Each number is 500 + 50 x the weight over its row's rms, rounded and kept within 0 to 999. Layers, rows and columns count from 0. Numbers have three digits each. The size before them is the row's rms in percent of the matrix's.

# layer 4 attention key, 128x128, rms 0.125, rows 24-66, columns 0-63
088:471453505444450563416562494540480490447572585496441561527462560533526490545440496477509506564526458451524585401546615487511550418522525508459540543432448518452452545518562518443417503583546493
091:450566524461496545508529448517482506459495539457451571512482503533512438454490444529496515489552504506574484386645658552590502544471479477499494551447407489440444523450572481430497551498485470
088:494486491390538513463419451559500437472514526406556539464527538563570492510517454494512511472511488558495561526550535471486438419574502535558550479516485495531535561533474508478377627450530390
088:498569466435520452494517453543465494546499480611488470550501477451523440493576597456491476485560559502476450528427431493480432436431435546503381499536520471483468450509489534509520456460427532
099:510463407521525389522579488453449470550498465572585480462492482572461508527549528465447559442465510512506491519417394429501447521583501554529553454554456525550513522429443457556441490451515501
089:456512476428548535633529542516568384525485536480378436483460412509558463623466485480453503590525544499598506475525501559482531518394547438463547613524576470530428473509499470463535436490540460
087:496512516534437493600398520479546461490516461419469456429526594499453551422471497471557482504449489470482541559522446520468539575529541433484523530527610482542517459527448514419539567498593526
092:528509459523531465510509449508494533518432471533537443572473493511434423530538494484518491441539500555547458512412465492598464524510458518600483471468543469539481449451441532561477451401461521
092:560494519493480450457497648439474438451453530513473473461517474576529499540563466500513546476499507519514480519520467427489436535584523521455517438469600513467458558557439536424501470447614442
119:508574483469504476592464483543440467511430558491442506488540571491473410463548370457453453476530612542624535498540556510501428506510509379560501470584521454550362471562489536473568451473524549
096:474496478486455429378453487437471499500475466507497355530503515459513568470530599608569477515480443487447520518570534512510455515463493555576479512455484553460538507477416486509469554494533503
095:524426383430440468502437547460514466513489509495578482543521488400507502420560449505500487536476515569444509541618603573531488465470408582501485549545544527462526472419519524498529549530524511
094:505550536484569617552563490478527484442567475587513534432368449576476538551435558528384506493524474446514475491509392514587525516513500511439530545428522566527527501432435519415416440504484465
098:539459578463514585523453504579478406445572586483515508454576502485478486497478460455452505468431571544520465490522631455559460545452407475488513545477491562446475527458549560543505526543587517
111:510492478456447392556487489479479401498571450430485429487541538417512551458436481573563417457477461491493544498487561550488448527449416494536487494546502535423428459385464503471514499518434526
091:514479407509443441554535466533535536544365463451475532478452479456521510462481417523531525433563394554463535503501478594539556454578542475549504444454537400469542613534496424552431516510467471
102:456515571491562624448496500565550443451496471507494518419433525533470509548521451507424549525495599507520541451568541474514505500450547537398554582537451630568509429434427516458565581479554486
098:487437451579483454497562479470497471613603580541543421464554567413450519447529535474548518498435553527412405526476433481492486486476458556564493540484551451470508493578505434544443494527498531
108:489479405524537468479580476412559468589480415532600436468465491478371498442494513514509517405498487542368510512554394517526529572565509558478552479542469512513521472479452452558526521480470414
103:488478522465488512465374492460560510467336463457450525567456532542494501514479447557466564526618416507493587485531557572555483483559551521502539467488483559517510516487494501459502520491542422
103:503567466501569487527493457471461537530462449478461509448523494519544516528538449502478455475568503532549485484518491459581473557519521392483487482628501508548461436498459480442534556435374504
104:519504404481499445520506522558530482554531506516552491526462486471514535453577551556488595456490540505453472553472464524570512479611506458532516436433491332512524573497539400526505560450436424
082:471581478532505500476469533436511597507383514524449601544559492542575529498579543519533541530673504468466536429490534578462550452483491504512402482510483449496488454522542464463563508467496559
110:508528579518535589493458492462434532498460482480523510474485480480455497535471405497517489491515439537470567470605565530456551524486534581474455494519513552511514475454463535481540540504549450
105:473500554477492518502511473407551539480389487492446566524468494606535500498477446514493550533683449480520571460516488565455560407526580533489439524510500506523555497565517468528491506487545457
080:559428412513476435519541549538476481458619512467536454540458511458466485486439517476521448492340482534530456565418438433539457528558458454561564421472479515449450545444523505520483484525404503
108:453443456570419455492485405527518495503503394472577544527558546540481597446454540523501470444559521525507524500472386498524469563567484581495511497554519515495549526502552515511448595491409446
096:476467416467500457624592562518505398515507458578439501469414465605560431458553549446370561500508417483469536475533398488474465447566514527413520458502519507509398502435463432443507498470538456
100:497464419506454534558541535561443543530556497458527516475487592526496515551514562502505611560479477360493521542390469441491542501520489481509579490497571387622475539516495456513467477516490572
088:500519493539427553558440442534506501505519560457513532466540550515531564494513400458525477409561485551484541452627633525550484493505506475534488526550551512469475592464512523390492557468613474
093:452464523512511498395526461525494601441570516499461576593489570499479443411380508529545523526479505541501530536523541506577512479565547497489560485456425481450540546539559523469469552544445514
084:529529520590485469561494532504536562419498480427575407532511478420405531464543473505590482480431532508392457518500498464509554572482455459545432517497553523465486521394424498461591503487510526
095:533543503515573541489487655530469464602517515489527484429549509522503537562512561462372470547459489466333500485407434479444523478497496549480505455478522574516555508485482517501502555574474465
087:521473538458522535496429471500518498434435551443468577463490411516540474558504410412478557529500497532533586452599587567431523429519496510534591564504512477581534554480472511480530482499530488
091:534485519507492515592395599501475457538520464400582463466541586481453539462529476497586535402456435503469492539499449580503467541517450596510508465450543455530542497439485462486497500439590508
075:448437502514492518521498496546590444512467428490505427470487548614528505484435511506576489514389521513559584545445361496464522550548524493519579565504552500492537525505467497573510585547545469
091:521495492484490612518402501483478642432453504391501549506550528488436486576519487513522551575491429448547540510550550538496530494506466526562456464449534495555509468522525536484521477516459482
086:555517495539461520496404462504589425494491456445579515511535506491478502433561489550511543392415511568539514522528444574518509468545559533507453519570458527426585505498471539578547587440566441
096:446509549512405538483468442474508509413466479352380559546499461493548479471430457554558452563473572505625535477613602494442538458480539403474488517484494505482509500564509490502542604494476540
088:461470540482471553487457441502525445410560475429490560477465500585620559498459478493590502499485527465600598507541519514393487422541516515489573530475489452563494527517500463522559470527548580
109:444449421530480518454474542481525600416462467426568374545540482430538515543573492520510479515448553476465436467521508587529523581466419561479503588443504487538488408404472475481426462412474504
134:499526520536467494585489497523566459536414533476465560508498483522426425387480600513425613506579464471513528535550426480455483450563518500550483455546527460444447575509553505465479496546512431
132:564614554511499464550552488496519458565499510605448623479542467587417460485435521503442464484554504493495592496487509448462472446580481420497527409551492495456518589597552501569553581559478477
# layer 4 attention query, 128x128, rms 0.126, rows 25-67, columns 0-63
095:444536499523626566482497469431502430569384561466429498442467508569472502553540455422419571486559501488467548467537517504536448552450528531515472503497433513543425431508373496512512483445532410
093:413477467536540477424502475537562503503509471536455505483457559572485506463445564421468485493493424486419519473406492597654497503506461523447491566488487511508465463548541450504568482463529589
094:563521497518472442475573473532492590556464466608532492535461446496480485520456572541579472496551460560515471592461448492435488548502456439523494408467519424497554613529548572522469543532473554
096:522473557428503490482427510555494432451463479465504540493496520451489502400392489554512455506441576555549491539500441512420556487433535508378511507456500521475590481537625572538483537576442517
084:494537472510503552512456478437452472580553480459502393507427546534577510427567511534469551410594515563483464496499533517449488518570486487539476522442564489462438487454451472463490488610463437
087:438417455510418490534518547466545472445555515553554455497605562484546474490527505476533465492475481503453492442496494529481518488494557554455513563542527553402537488453467437534449542459559543
095:545482477454500417455580426571522569540482457534548539484455423507455538522401552514506529412518517534506475569494461463550480539490504493548481526445423488546584535520477588457456498515476436
107:470532617611503530555475447605466524583504487491466504510542457496596488532598518413509451464549613522488515511429547540441487446461426483494457499606445511529512506458591563481498437551553586
129:515535523529621462515476387512517512577523581539513473570392504459566527462518491519428522449538430541439481501485557563458484404484538502519476559469511515523496452423580567442471412552477536
087:463504459539459499477505553511417484416465494540543469416507531543542463558600449484446443455494599429496441531425521493464429556377521494505541611593495466541536430487420475442508473489512557
089:506517491555485554418505513511386566474570441556476413454478525501549509530523458400502486445493622417506425565409521517529454517386449479554455564547542568522479477489421502520514508443501496
083:485464463410464485534467500436534425502492515458477572616470512462549452444459585463464483505465369576479535523542502497560481447587531506485474432484483429560529577497568514506441561515530391
102:503513491470514500567580506537496549459587481501548516527482521439620488496595528418484402454465494487490489517493510518419505424456458492547474507526510455490578465408488491510497384521508631
110:437550451635559515440539517497492479461537495532414423424530555517484520553576423448482474527488545472510422519481507496468420569449535443493449629560545608482549431514388497466530474447516460
088:500528491485515396409512505541458430488517491560416498589437458477409501460498534493467520567495554611549511573482411519516454520509556559528562443538490473488482467605553533513458541480513441
099:489514494509437510585417459495483518653491519438512537472478524481624476495505551520582483420535468533524480418485547523510504363506484499464489531484568471503453459342512494478479508492497510
086:531466507480515494421502546468426499440568489595453477442403483512543446549496462494597531530395560398462415619583525475424482588503520395489489517434485511489562466518467547432563545596463500
103:465477551469471498541503539476478438553531433536462585504502545549516531488456529418601428505473588507602501513475536507493520512394507469540564463505469465407639581545487581561532579506509529
086:447513515528470534593430542495633503558455503436499514573543512497457601433528567575437556530599382519471529414522517555535533455500504621544455494531464494510460511494505382542447516427571424
100:477494502508564516617405447560514515586414438469491504469518547510497516410496554574483499439566558601521551589488416515514492482470525539492492535457465546441503520492484571451441483532488438
126:563496450467519396377540509511450403526543491540482531537425495532453503503420490396460515469446548560505443535431436447515480532527528495450542386461517452543465554583498526531506499510460456
125:590501554524489465519512524473491484543484448487518533581471483525378525455469550560455544564599477502475507505549442448492535484552508524507490372545560447502462612582540472506460579502523438
102:453465514516472508589415483475599468521464471504427549508540654573496601474572538482518518480598484465424637405481523566569538515437501573549537585558507484418529506487527420539475510501619529
102:484477542540512482533484555501531469593515511479473500564479592484432579383511546509445595527581441445534532415513410558468583475545511558530522448539513448479437539484534412513454542488522446
113:482523485429480564470550460521464572393527528519541495441496384456550413534463397505503430449396528541524456542489561497478475502437479451446503592477473578577542441472469540486528433500456568
084:493478466481538557490554520505414484528538455521525520459447496478425459461432482457586405560459507433479482467558467478533489423471541473426615519439486586504510476502379557562552523343464482
090:435597576498496501449372529489506459497469554453420483577519535536578441465543528500448412469519544586558569514513531532391521470432456495430498459510555468399499525467599500525447501610472554
093:540521484489444469489442501511523466458524491499516518527502543487500329520488477544583421477491536508559501533529558536486436478456521511453473387487498551527503486501584537516582445460535549
101:499386458484509510501580574420495454456466493544505468422505521510505493438523517473504561521528401391414500432564483540548515576441585530458587566480424533487463413510400453543470501390488472
085:487552565513514502528505496557466488509471493453471521467499426468463455550489450459387483507488491496566547461542560507553499422495513540497475521519457528603464477493362484531492490429576471
077:580351493382536464567519534460555503406537517518593487477548471491559513547501499482565458500468484550508527511499511409500470571508538516491492505584521534540561526484528542525385518466554479
103:524493494479449490566453471429529504392448451448462569555536562516525441462479518533463453574479429481512524537598519588469530530558410498516507404515480451462517508557627502587534515531429597
086:402453490474437486513463500570505510569544535480415542568452530535530555381561563411527590454570422424478548482437513569524574516433439585476520514551462546450454473459454396492492471521595568
092:445428438492500473425565473460636455441495506528563442573639587564533485496538472447517417544507513522485510521453533565582461499504510491506512580543567507480571471512503523477544515478588561
082:485513470481486563471469523426470454551603502371573488497509461508577448439476502489509468391413558536525464413520507494528516316550519529431526512461495566479456444436454441539458524510447492
091:469464475535462501530522438501595540497563481546433572530472494495464491614502511449528521463535423481459534560520549481532508549462488559581520442510474498587499496447429419469564437475567502
091:469470526458489558477570542424580437484579521507520432566532530580570619425482573410493489506438529495435496457483461516545531469524574485514640589537569491480543527500432517404493541457508515
089:505564513466509541503489507523483438597540519485538493443445466560524524570494496391478545480529550496462510407449484438565533464566517492451506506589527491503371490478366384541486440486575421
093:439490438495471524446510509509455461615544564502569461542550474531485484514525478459535511471504528480477484382395522543568488392515483538447550489541602500503383447457450459466523474417590504
107:497591506545511509479462487600538479543526511481446586367515495473499389523478464523532505508409478515541550523527527485515511525455546401494460551508499494597557463516609457479639532535489574
116:489395506401521508499549522449423577499453517521550372578444481445513588521428463460487438488625488486452450447477504541539530524492449497526568503465476508529459508441395543495407497428466493
112:515444484509420479486488541408484521480471418558486397603483537533478641453527494461490477461566529467398423492531532511553493494517503592451477575456428484478508544499447567500370478481442430
098:524549443613506465447405498569497458443499445496427502401540497557458433518571553492514508483377487551497537567538458450533477500459487542484453507519490474526539527561535488489586530540504493
# layer 4 attention value, 128x128, rms 0.0813, rows 0-63, columns 0-63
093:547556462466432453517531534448526495466484478582341507449458487537430424508494513371539487554510455479471543466516486516494506482465547420507481514579532465476463388497377440526496421431431532
087:504511478521524540496421484531448585594491472545470476576514420452518489513513516510605538473503446476485533527585492550457513435455480505471487528415553516570556488465491481548532527422547463
088:511446494494499481512468454489527478437391492562496448397579515454500530540533451517438500419492559561529586541564561426471457507493550504434559503516482404529461545469517513441533554446547480
082:508480528518516468508486549472532495380529459542550573502513458483393480429458476483427545505501443522550554427487552461503433365478570497455461487470578569478566554421451474583467490382465491
099:504453501474495510490479539541471586516470480543469596504420339454453451619436455529502522540520498572442473550598549509553514573479500506437436540463557522507525371561467455379509495559441490
084:574484530505489439455510514522419510408475552632493492475516530484509556495505468615449569507514582558479493568460525330435423484478622516519507499506552571524507525523440532537491555496553495
080:498520589471474447500550526460501435507505472538482525544472450545507510492534528596527467469517417589513508552474417504503549514583437528422510507455574557585541413468434507509534557557536470
090:564427430405433452540492578421498547416509580519458469477547512538508500552523451469513499499527414447463592514509551498651475444489473532597585505592502527524469496444514438470464439433401508
093:496473534416586471500443511502591452537507421553516509497482577552562489526479588565545466539502540558480518511557498509472455359404432574394496525490525531521442536439496545524489621456546536
096:443444505518527476546538485522483558425446479538529467522499388578557487551551452596603471486501504481463485494535379489527505487488436557416480462538541465617502559491451537479481520499526507
102:591556509504560543485654499583474559536582624566517397466395526451538506577432465492474516539510539479437443457479517539579502445458468483566461525592518546517483550499407501447466492473438436
101:488587521483487560511475486502462566550531455434522580549546578446480440555528547430512476486501459498509583500533555570522501350547434573476373521530511453595412533409521519438528436423446470
086:533469511524362516498543497412481412491544389494454498492514528522401472517507507423525527505533479514580430472515455510494507585396593505456567516497483499425592419500617524547497432558606530
106:486493469487631472500454527528488476460412504566536530430418470489499481558469465502501479651470503468517562487553473515502538558454498496403536479415582493533435444486408435523562476538502480
088:420552450472517490474522411583437560455471429501622563458605463544443479498565380532517543517492557413523493466488549612470501546523518458511404541631467501539451404515487506542530405489482532
093:448516532483477537555462480425476410475531467485458503319407473585546495546529537444478468539501479488440487535497460442586541507496477512453419526438531381558548409494534441486428485438464468
083:524513490419497366406533447568440436545540491515493463432407597483489561458487510502430596490508553481484525582547492483571444566455439526503496488483490563444416516564474513536485514554540493
105:546502430486405450543537558487502531522522579562465507492454446592553530568508483545565511582517415494420425567602486572582525590548478489532555482507517458519537449587529453567488507554453467
088:556521515493505452542513576461505463501506569607370457497436481469549494535506537443495500537504486487502523481513425500586541600546497504498515495472510384490387436457386482509519481539454440
090:507516521487549539488626434491427495577538503580569482452531428520470516548535595490499574462522533506558524467483511457600564495457399458483556530624520511488462492457488456493539454398486483
087:563520560514445498491430440437438581487504452587469579491505472493569438605509501481556494511512527425488506478462511443513539540436505476509399603518441497593519457509557541590510453596556479
098:521536494557579532524462554499459608480522583560548488465532533520595564529509524489566478579492568419438576429416476471496437459488508543502544551506474477617500560493509497686489521540524456
096:492395504419510432471447455500590504481467549452463469555389465438507482456447458626572484517522459512466417498541463517535492574561491455586523412537481515472502559480449505486488480569545496
089:482570468426526477540580492565590459501424500476494504489461493467561536473459467469445483477504487620533530604527572505500498492572500436580432517529560406559580503512478558435553417428518559
081:415540572549580486516491448442459453584520471358555577567536435464392572477593455529471522429506493496515526511582520541447531486539415431478478486496406480544560421445494485513538463441486449
099:548470568507403405541432568451439416462499468477457496453444560485556493530486529401485474530527431570432516614521526526566529488522406557392492589494538430572482482464462556417491490588559491
071:566532475468454591543530502492452607453531506559464406501513446503509542574525434452496563463510611448480431438543558487507531469468510459549441566638506476448433541527467521451442460518449459
096:518472418491439517565526576537562548401448566498489516454568476542484533503515346590515514502495460499458467535521570492519450539466609476594594445573522498590535549558460513453513487493495524
090:442529450515484570497432528504512513491572517578485611489544577552468521506486535493496518558486449434536504444317516528435461566455585524508546502530532634513519454541470517568382502509524501
096:522495455535483505532525549437507490414509620493553485385551579532457448470607517506474473579491604418485520486489503485441573486562545472562609519518444459555442521449540463472540455423505527
088:518499509517502524499451431462479441487510460453497505438568662480484592518575451398473526451500503469459531602402555463517480540482479455569460549561444494606552536472566560499505428496570542
089:547484490445504478475536494521411537467441580552530569492480548519478513479522484566444467497513476537526478554511567505611465566556516525599527491501545593548501437529496509502497500540547496
085:517485468553421466491447503442470580507479498538454515498590484418522488495502400483544548457495474475617497535470550479537487497514486470534452483597371426521494549549486517545550458540551415
090:477554525546498534497537459467539485418453412537435477470537581528494456505521429435555510387510611559507470517476415379448445544449594471518463588600489432443631470478500579480585461445554516
097:490657457556516557530576429488475561537507507513557481455597438598503523522548553475472509529481492523527515476486534540421507430513422476464444529544526426578454473499467478533486421490526448
106:500423528510480457521497517491463493436464535380499478444396489479463520466495471545468450506512552495397473457447474411529474523519653484575533491458498541422579571512435480478494466474416578
082:545495494594499524476507578461484503438517564361526505439468548532434459456514466602486528404508472505559496431396596510451435489513573503592597464506468587441519567514532504379491421503495489
097:556557498472507469548520496545538440554482546465426480526431537454460561505446575505444522454505564540575468541453553440535477512505469453517507440427462334423541590494552516450558509533518479
095:442537463500421431511449429584442555531512488448477526491606602483479467419509410501444494512482410484484472535447608569454490497519453525606425477493469513583500438540483475584532478400470537
087:558555578514467444454555409553482540533523483510502485369520543418465550510452484459462557438512539520427426543471572444459487454473540452538416454582478451518569570543515520370463431486498447
074:505572509500575490513495372489522470528482479446490536567480556482515548546453476410419444602498461538493531527461510462468496499552440470442412512447627418547538487494452549551493475502510448
086:557549498396520565524594520476476545488471486527411493534493514461498490583424557492484424462528559551495561514617539530503466464498490471552468555522593518535436469461529517404512422477539593
092:445585601592490475477434512603481516427515383482466562531488561509564453497421530414429468408501471560524570477499527456437457404501502523516347556487481504472546468550448566507503464459425467
093:490534389490574528462487403496504514574492555472528464524568487518459452440508399398579519501481515427477491434493485588442514576543498475544497485513530467519482462474561457470549461447518508
094:529518487447524478507558361532517490542493532522561416469456440465455438548514379494493562522517553472495468512515524490432577364525514482587458460496500470466555610457489455422514447449448497
089:509473507506616480471379465498529475549464451417586372499530540412576468426534462575474497451476540472504534471535537500452420445491443567476490551483495459509521560476626532509542484493566465
096:573456509475483479532529558556472453556536576464504478471379453488498524512487538417426506595503525469427490466535533506542598567483499486563486484303497450484529534544504453516469507544400466
097:528542454406521496519517501502583474476548636520542470513467566481476510409466513513408456476510568506567510474413546542517473431566581479577587450484471558457553547435564471484466537427466535
097:545418478552477520521529549474406506489512523625496534507434398503559562562526490425529547584519475505503492497468488460597509546396560530503569510476563495507536559493495475724510567607496451
092:496557470491559653597503455439530498471475511376496448566611491562581510473574507490502413429483535491473518418438491412505482519470479479553512591501539413509537498465491493517530451374482546
090:494492463474549451490426517554450533429451433483545545456441424477535526499417452441503450629501480507442582507469459444559444512387485503384552488411589461456587487501438479564530536499574539
078:531443471568454518515472518546449531555436525630549481562521445580502462565531498601552557455498508501503483480534484490558543491405539578533563525561482518514509520452436509657511553519471506
099:521493557495508464464493561478439512497533503456533471442496572536534448472531512475543458508501462474593477480312463478498535456484458441524524471536559501457548461398487505557502473426598528
095:501512509532551509478461519552483529526530541549492579526517572484554512477456488532588541509489438470466455490469424432556514626494618549486518436478469668474483526550477484573439599530478438
081:426555531495606375516434420589578374520514531460532482508493598573471457491521547545483493521481559485464466545552450459464549515547428553525506464485402533467466528533504531558495490366500490
094:556442485462494495487590596481489388460522577542489475554518435599515502471572540655468483485513389458522468440429496545578550530546464592630589492470503543464436552443476438577459515542467494
101:544558586520532428485456534488461471498537482602436534468328594526577489520498574448523523526517495466541454515567422494411494418441495500415443551495471521470478519500492533497478556587558530
096:573548607604452504484541622432484423467578459425440510441411529513510464493495576375508492497524396500542495420365565502508603504528560479455473554474537507397519496538500507449502418541420514
097:449470590522543446501415532528443469519499411487542557502534511470530530548581541514507509496472480451580504509502470474538480476451417491434394538392490388491503465462546508641510590487574487
083:528426626553501485573346584522519492570477552497453531463568611444579489564518559467506504499495515413425500494551497451431519622404594459512508552514421421517503501536573541470490486576531541
080:507526460487552519487393508563527428508540517541474542539641681452429501490420510576476501473495499531485562501571533506543431522520439475457522434545467505431454463429512515491476504390546457
089:505482541582523501446320476480478512536459488502536474468498503413511486489533573461547509531508501402501549509436462421515560522444479573444491556379428418519525485512567520567538552511501443
094:518555451495557501484491475563563586518474589448476439513394549485508462384452502493476475520464595492447525375504490382500407541525639490524525473442505540419483523564504454450543495400410481
087:531488566449569507470530393436489426559567559466539508528513525536501497445521545563525450498500434518476438455530472544491547532552378534472567495459560624483512433449512414508489504481503426
# layer 4 attention output (transposed), 128x128, rms 0.112, rows 0-63, columns 0-63
099:483583490548597543527518499508537462437457490495619524540579444548496436564471436674546440496427517451432489554482510515541469496462538481533462505472450564501580566454501568499477469543478532
090:416469443432472514521545468543441550405495467481421476481540556452504506557512545486501421461468551534440466485530547456402544578487493500537453499518548477489547499484524491443463574554465552
088:523594541546540482508619616443531514436496513488510430554500478524498491502558477555576521609505499501485379511467536616544453549496531539481438487526494499494456481425425514478452517567498472
084:407612505546544555560477462542557511426400508533522499520334536581482470589539488560528414489462483498544468473621550464420413543553473483442497490521436508481579480537485452379475483564513581
098:534488472477510526485524417468424479358561489418567417523561487506498495513519465510585395475350445548503452400502454478534507463484551460521524496478487521511524497415437634579482470448477509
085:520577524562510497520555533496574507528491545482490455428483481560573574581530606446499485523435518536532560436518542480524425453523448505406452608534558487460424467482384382459510467505523557
083:515521420451479497332529474500465541492476546464523456422470525487493546535478422325495566561425556477574498476522590508454510489463553531422472539489482522516455510477482519508510464496417501
094:410615549515534528520500483479497347503516504511504515593507478494533494432515534586529483412509524515479461565436428513552530493516471465456484402480503498496535543539508496468455470549471537
096:502467507530431460539553518543466487525491477502459503475457466408459513466488537475443518503622559415453444461494542518472505546501479519521434458446545483459553523544600403362521586543515508
088:629472407545529449376512587460500523503452512497506452416492487484545560533564485377499490505602492499511468466475612484506412461435571519465462532473504595429501538540512554445491483581566458
098:572539523502468489423443495408541461567534453488501549488580460577557515469537486474492494466345473490545539542442449487550464523511439555486557560498525494461449439532489477539534530552612474
104:518460580494477496604498454510546473408474419486429522555445417501479536432503479503507494557674566437539477562496541452377570525391479491588554485478443474470623520534563525473494575584557455
079:537504432542626462499510472498541623563461555493536499531465456559435400533465471612526492559525455494536558487418550460490396467523422546521503437550421515515500457421456550502590527406447406
113:515471470491450545437519480503479499410534490482556400421575453513556528602481502536566459479391532528491438527593462476511414548501609498414493554537532585528520472471464596448532533481486546
087:512407483507554533483534511417522517457505537540545487549514449412614447556479456463525460446516498510490475517495480399531491505454503520479503658426506581454526510546541523537516478522615434
091:591440426476561478528485470622472467532541549453511486526437510554543507459506393503463488459478475555487501483526432559578500471554597526461477435476525712481422503546505427579611548554549459
085:515478524554436556559514563433506462570584451477557463528607477458534525501463541429476618482377510469475520452477401535531490494633535521522472554503526490476471440463410417544518547481527441
107:593525465531532526408466493494467370590572518483501477521583531436531477439514481492515487372490483514481527515346417497507478455490494452546500533506496528484381549516538510537453455501458511
091:495509458501493538452531481464514441505550461430577482473556481523483587452448433534526490547301528447560539547503440576557520485491559480457531473571490559539522516498491610532484451468532488
093:573598530553533564417414563375555543479511501466500494554527441539493402523474457520595430552306540467496476513472527567540436502551530560478460570492503505498530461502508512526558575513573456
086:495458494486477489482495463540564579442498557451472530509484438486509522492436522563536479532524505561516550477500540440420480466404420514432485405468528535370447475493566528510534540405567469
095:561491474549456447486495465529543448534491548535416512436480508537565556475508555497518531448634476536582552591534538473422496486525494516441481467525570547450464523576529448400547536522535541
105:449433469488465475471476510484423443548576474498530451508518537401515604438450552412434505489373486500498559538459405490557553527563484498395591442452565468514466485540492556524462420474472516
093:475508600456519519411466512462529459524496574558493542510472588458477542462559443517532559506420539475530547558442450497611589530464496550412555503525417511520342480469530570541459430592525471
082:593402535388451583468476485498504520385449471518471495528432521495541440480417404409545458528484463533543480506558533516417454580486606550569543569461477465503483523522503533535527538517460507
100:445473513472540504448573466554487470524457543516449488461603389534471543443490441490477595491530530461450521457435489547498531431434533554481471442529444594445483467519477460495521563461411505
074:538529477545523478530491505433547466554578490499484558535488493522570473506544524555488471526359426557497533462454475472587485495496419485458514509443563517463465483531523536569488510566671455
096:616512453521540442430562566469492464573484537578558472530532531569578501500613489490536510427676504563489467582399476479547467452521478487460483511486482495474380548512437560523414429526522447
089:530480484520468399546558461554479483498480501491572487442404502495550499556500530521508566438672411576553503561547489389423457465539451537494470451402461470506581482510446418496534415472479443
091:537513545518563532539482518525524472579474466545493542515511442576535490486475529546555500513689509493460480539480491486579447469426603483476457507532519553504534562589545467473555537595469570
098:450441573461506450510526525522552444539465573545410579529490487529553487434514524554486579453612481563495535521479470518509561476491511566522528434461456479478393450520512402520527504542487418
095:496517546516442519432442476473581411562612548509503480462489523482590531466508542397483593462570526556583521498445446420538519456513392496403568540505482473429390490513508485529499464432448502
085:423393489401467539564522481483561521440463481524458528622516506494501522420384528565515462481519532491477585561529513519480623481436499480507544409521584446519490531500533529486445424394540464
097:526487465492626433458566574531576589462405503534568517471494463603444417585522440586530441575437428490515469450512615518550478511482560584505431496485478494492461480398436525519449430490535447
100:614476554494489578465416482474555507495478573523480559486486479475575478527522445471547495488517561451516516610514581478528470519463488592487478586556500546440470472543595505526540518564536452
104:490579468519544494546462472553489459552530559576518469448525573547472508529549538489461484468499411565482521439524418535583475488589478450442541494491457516516480438525436470472537490516504554
078:472501543412588529619511499523502459505449513547443487494444484518518488483505499451499465565526452517499523626543451471486491435592500440512526440456518427557476445471332495541500465481438454
100:483462544505450508506472535445534472583550473485502542525516559476433547333483509551507541523424511441534548557487428620589597474486521475521547381570500470599401459520520437550474514467567476
090:463433513412564556492514501575448505463461473526573503591623518496469477478490427462503493414542581503457484590480437447452588540502509457523488579445495490413524477495521506492481418511523429
087:543515553510533489512515560452533516504477562522457515563541447566529462505526455507521508489297453518445573497456514566569501508507486569534542525487511508433415402484434405582501554554494473
073:497445585473378512510437421558552574391453504459457471459465441514465491472502509562531585489533457499517497535581538484411553494398502543492501549573391461501497538552529445428525523524494527
087:530542540562526523533446495442607439496526425463496553465562474542499521509565516574504509543507555483495472534420499448590500499439377516474499542522445468443536528405511653480489556529525450
098:553498505466534545541490437512580522404485512512534568486468495517466546526549457502522464534539547527563532444575592480462606552515458507489521430446483486461510490415509538489433399503566510
091:435493494479533490433534609437504515417556500508551495509547465474520356584543416600485491506392433467499492542482411483474478531477500525509483547496481512432495542482535582577504543564498429
098:487550570562498578491427524499495535457553484487465489620485512487464492493512521540506449583347501455437506476494461483527502601464527523534540508505534423534466464594525504540485550600631464
083:423475531395512480540562541590455574434551440591413513514526516452434527534516519436454488543532506451518392533530499523468532627531514538506455438505513455479481482472490484499500620506509512
096:472524488502469561502446424551455434548583494486446458514529600510423502444495483565565554468343424548504512466474362573489496504571562420542538475563492496543449448555522463541497546529570543
097:419607546620457460490488597513566457619528442542469536539431535522529488425543544458479589534536517465498513543471488461513497511530438515499480530596478494544475534539475342469488535553463590
091:536551407607480480399490453471568503531524545492445468475517503535489498531518558582527433420446516586541555454516447536396423444553477436435475482575521581515385477518520508432529508386547574
093:512551495430536472419444548570522574538436511593475558403512549565449420539554441545477470486583537522520410581504560586579476527477441523468438490512472523442487519496605548474481542544579473
096:461514474543478501432496471528452543389496560510573360395595534517491506624533532547538525390451535544504446470598507496511457538581577518430473453540479588512473468473462508361525520434468566
074:549516423531525477445527508464502431517528568521431530488470502410517545543517488436554347493587529563548450472467479460454413528481469533518496518479553498471489522508572497438426402427539542
099:408466452463501467484503514549548518550515534545469480475490413482503491491445534489495569456475545457426571552551496437482555487521506541420453528510519596493475507575521392421607561456444497
094:556456436498419473501577535472412525513483478478532418362502468561551539572489576437443435496508501551530525472559494504405399448514445451529513550495541493525489420481419423417526451437446514
078:617442587465501579480498610524466519537488436550554543433444468442436505467483519468519529544609481470513482460516481497503412532455588526561474536487502457512562516509557447453489467586499544
105:455582498549508512426497491438537417638559525466476459515452524433512565419488512385457564519526561479549537557478422507495453447569466466436517514509518506523484510574524498531502481483522487
099:543458468572466528551531450543519506550500521416487475456517435547555549496435503460446530611406548432440601464520586440465533458535487525538490435440615537469468482506414455482517557441498402
092:476540452418536542619476428565492477488466530528465542474501412608454461557419445596486425539403530466485584527580462523480471419445501460556546438464496566563468474467487498515543507499469481
093:443422514414449521518596486548480567458486468451456413527476462416419535442438498454543531528557521434514502459556535501415584521537547517533477497523493553486514481520465467444523573436526464
078:538527441418511459572532476582407478531548561487418442461513457492488539488461480579558498568576457587501542492411465493575546464499452536524549368421543470477484477506403522545490527473508475
080:461439551520523448611520529483469466456523392428568515566478428464520502491477499518537508446530438502514401507467489504503501517533519503530467459422475407524630559455448398481464498556451563
088:406425502388446531559510498589435537454550516483459496500544520502486573464422580496412488476594534520533519503615485524485532546478528537507496367556572514495485485519548441476529556448495561
101:509544479499517511560474542549527523482464430517590512397521543638467444595542499534475449538468452489536422540545475535499470474511503410516481500524533509524570531473429495435478480521496593
084:459555538450507552397399511547432532513540501461475455509492464484449398539449449437478464528269537547521461504483531520470460526548500458460475563464524452470529481526520411519557557508394572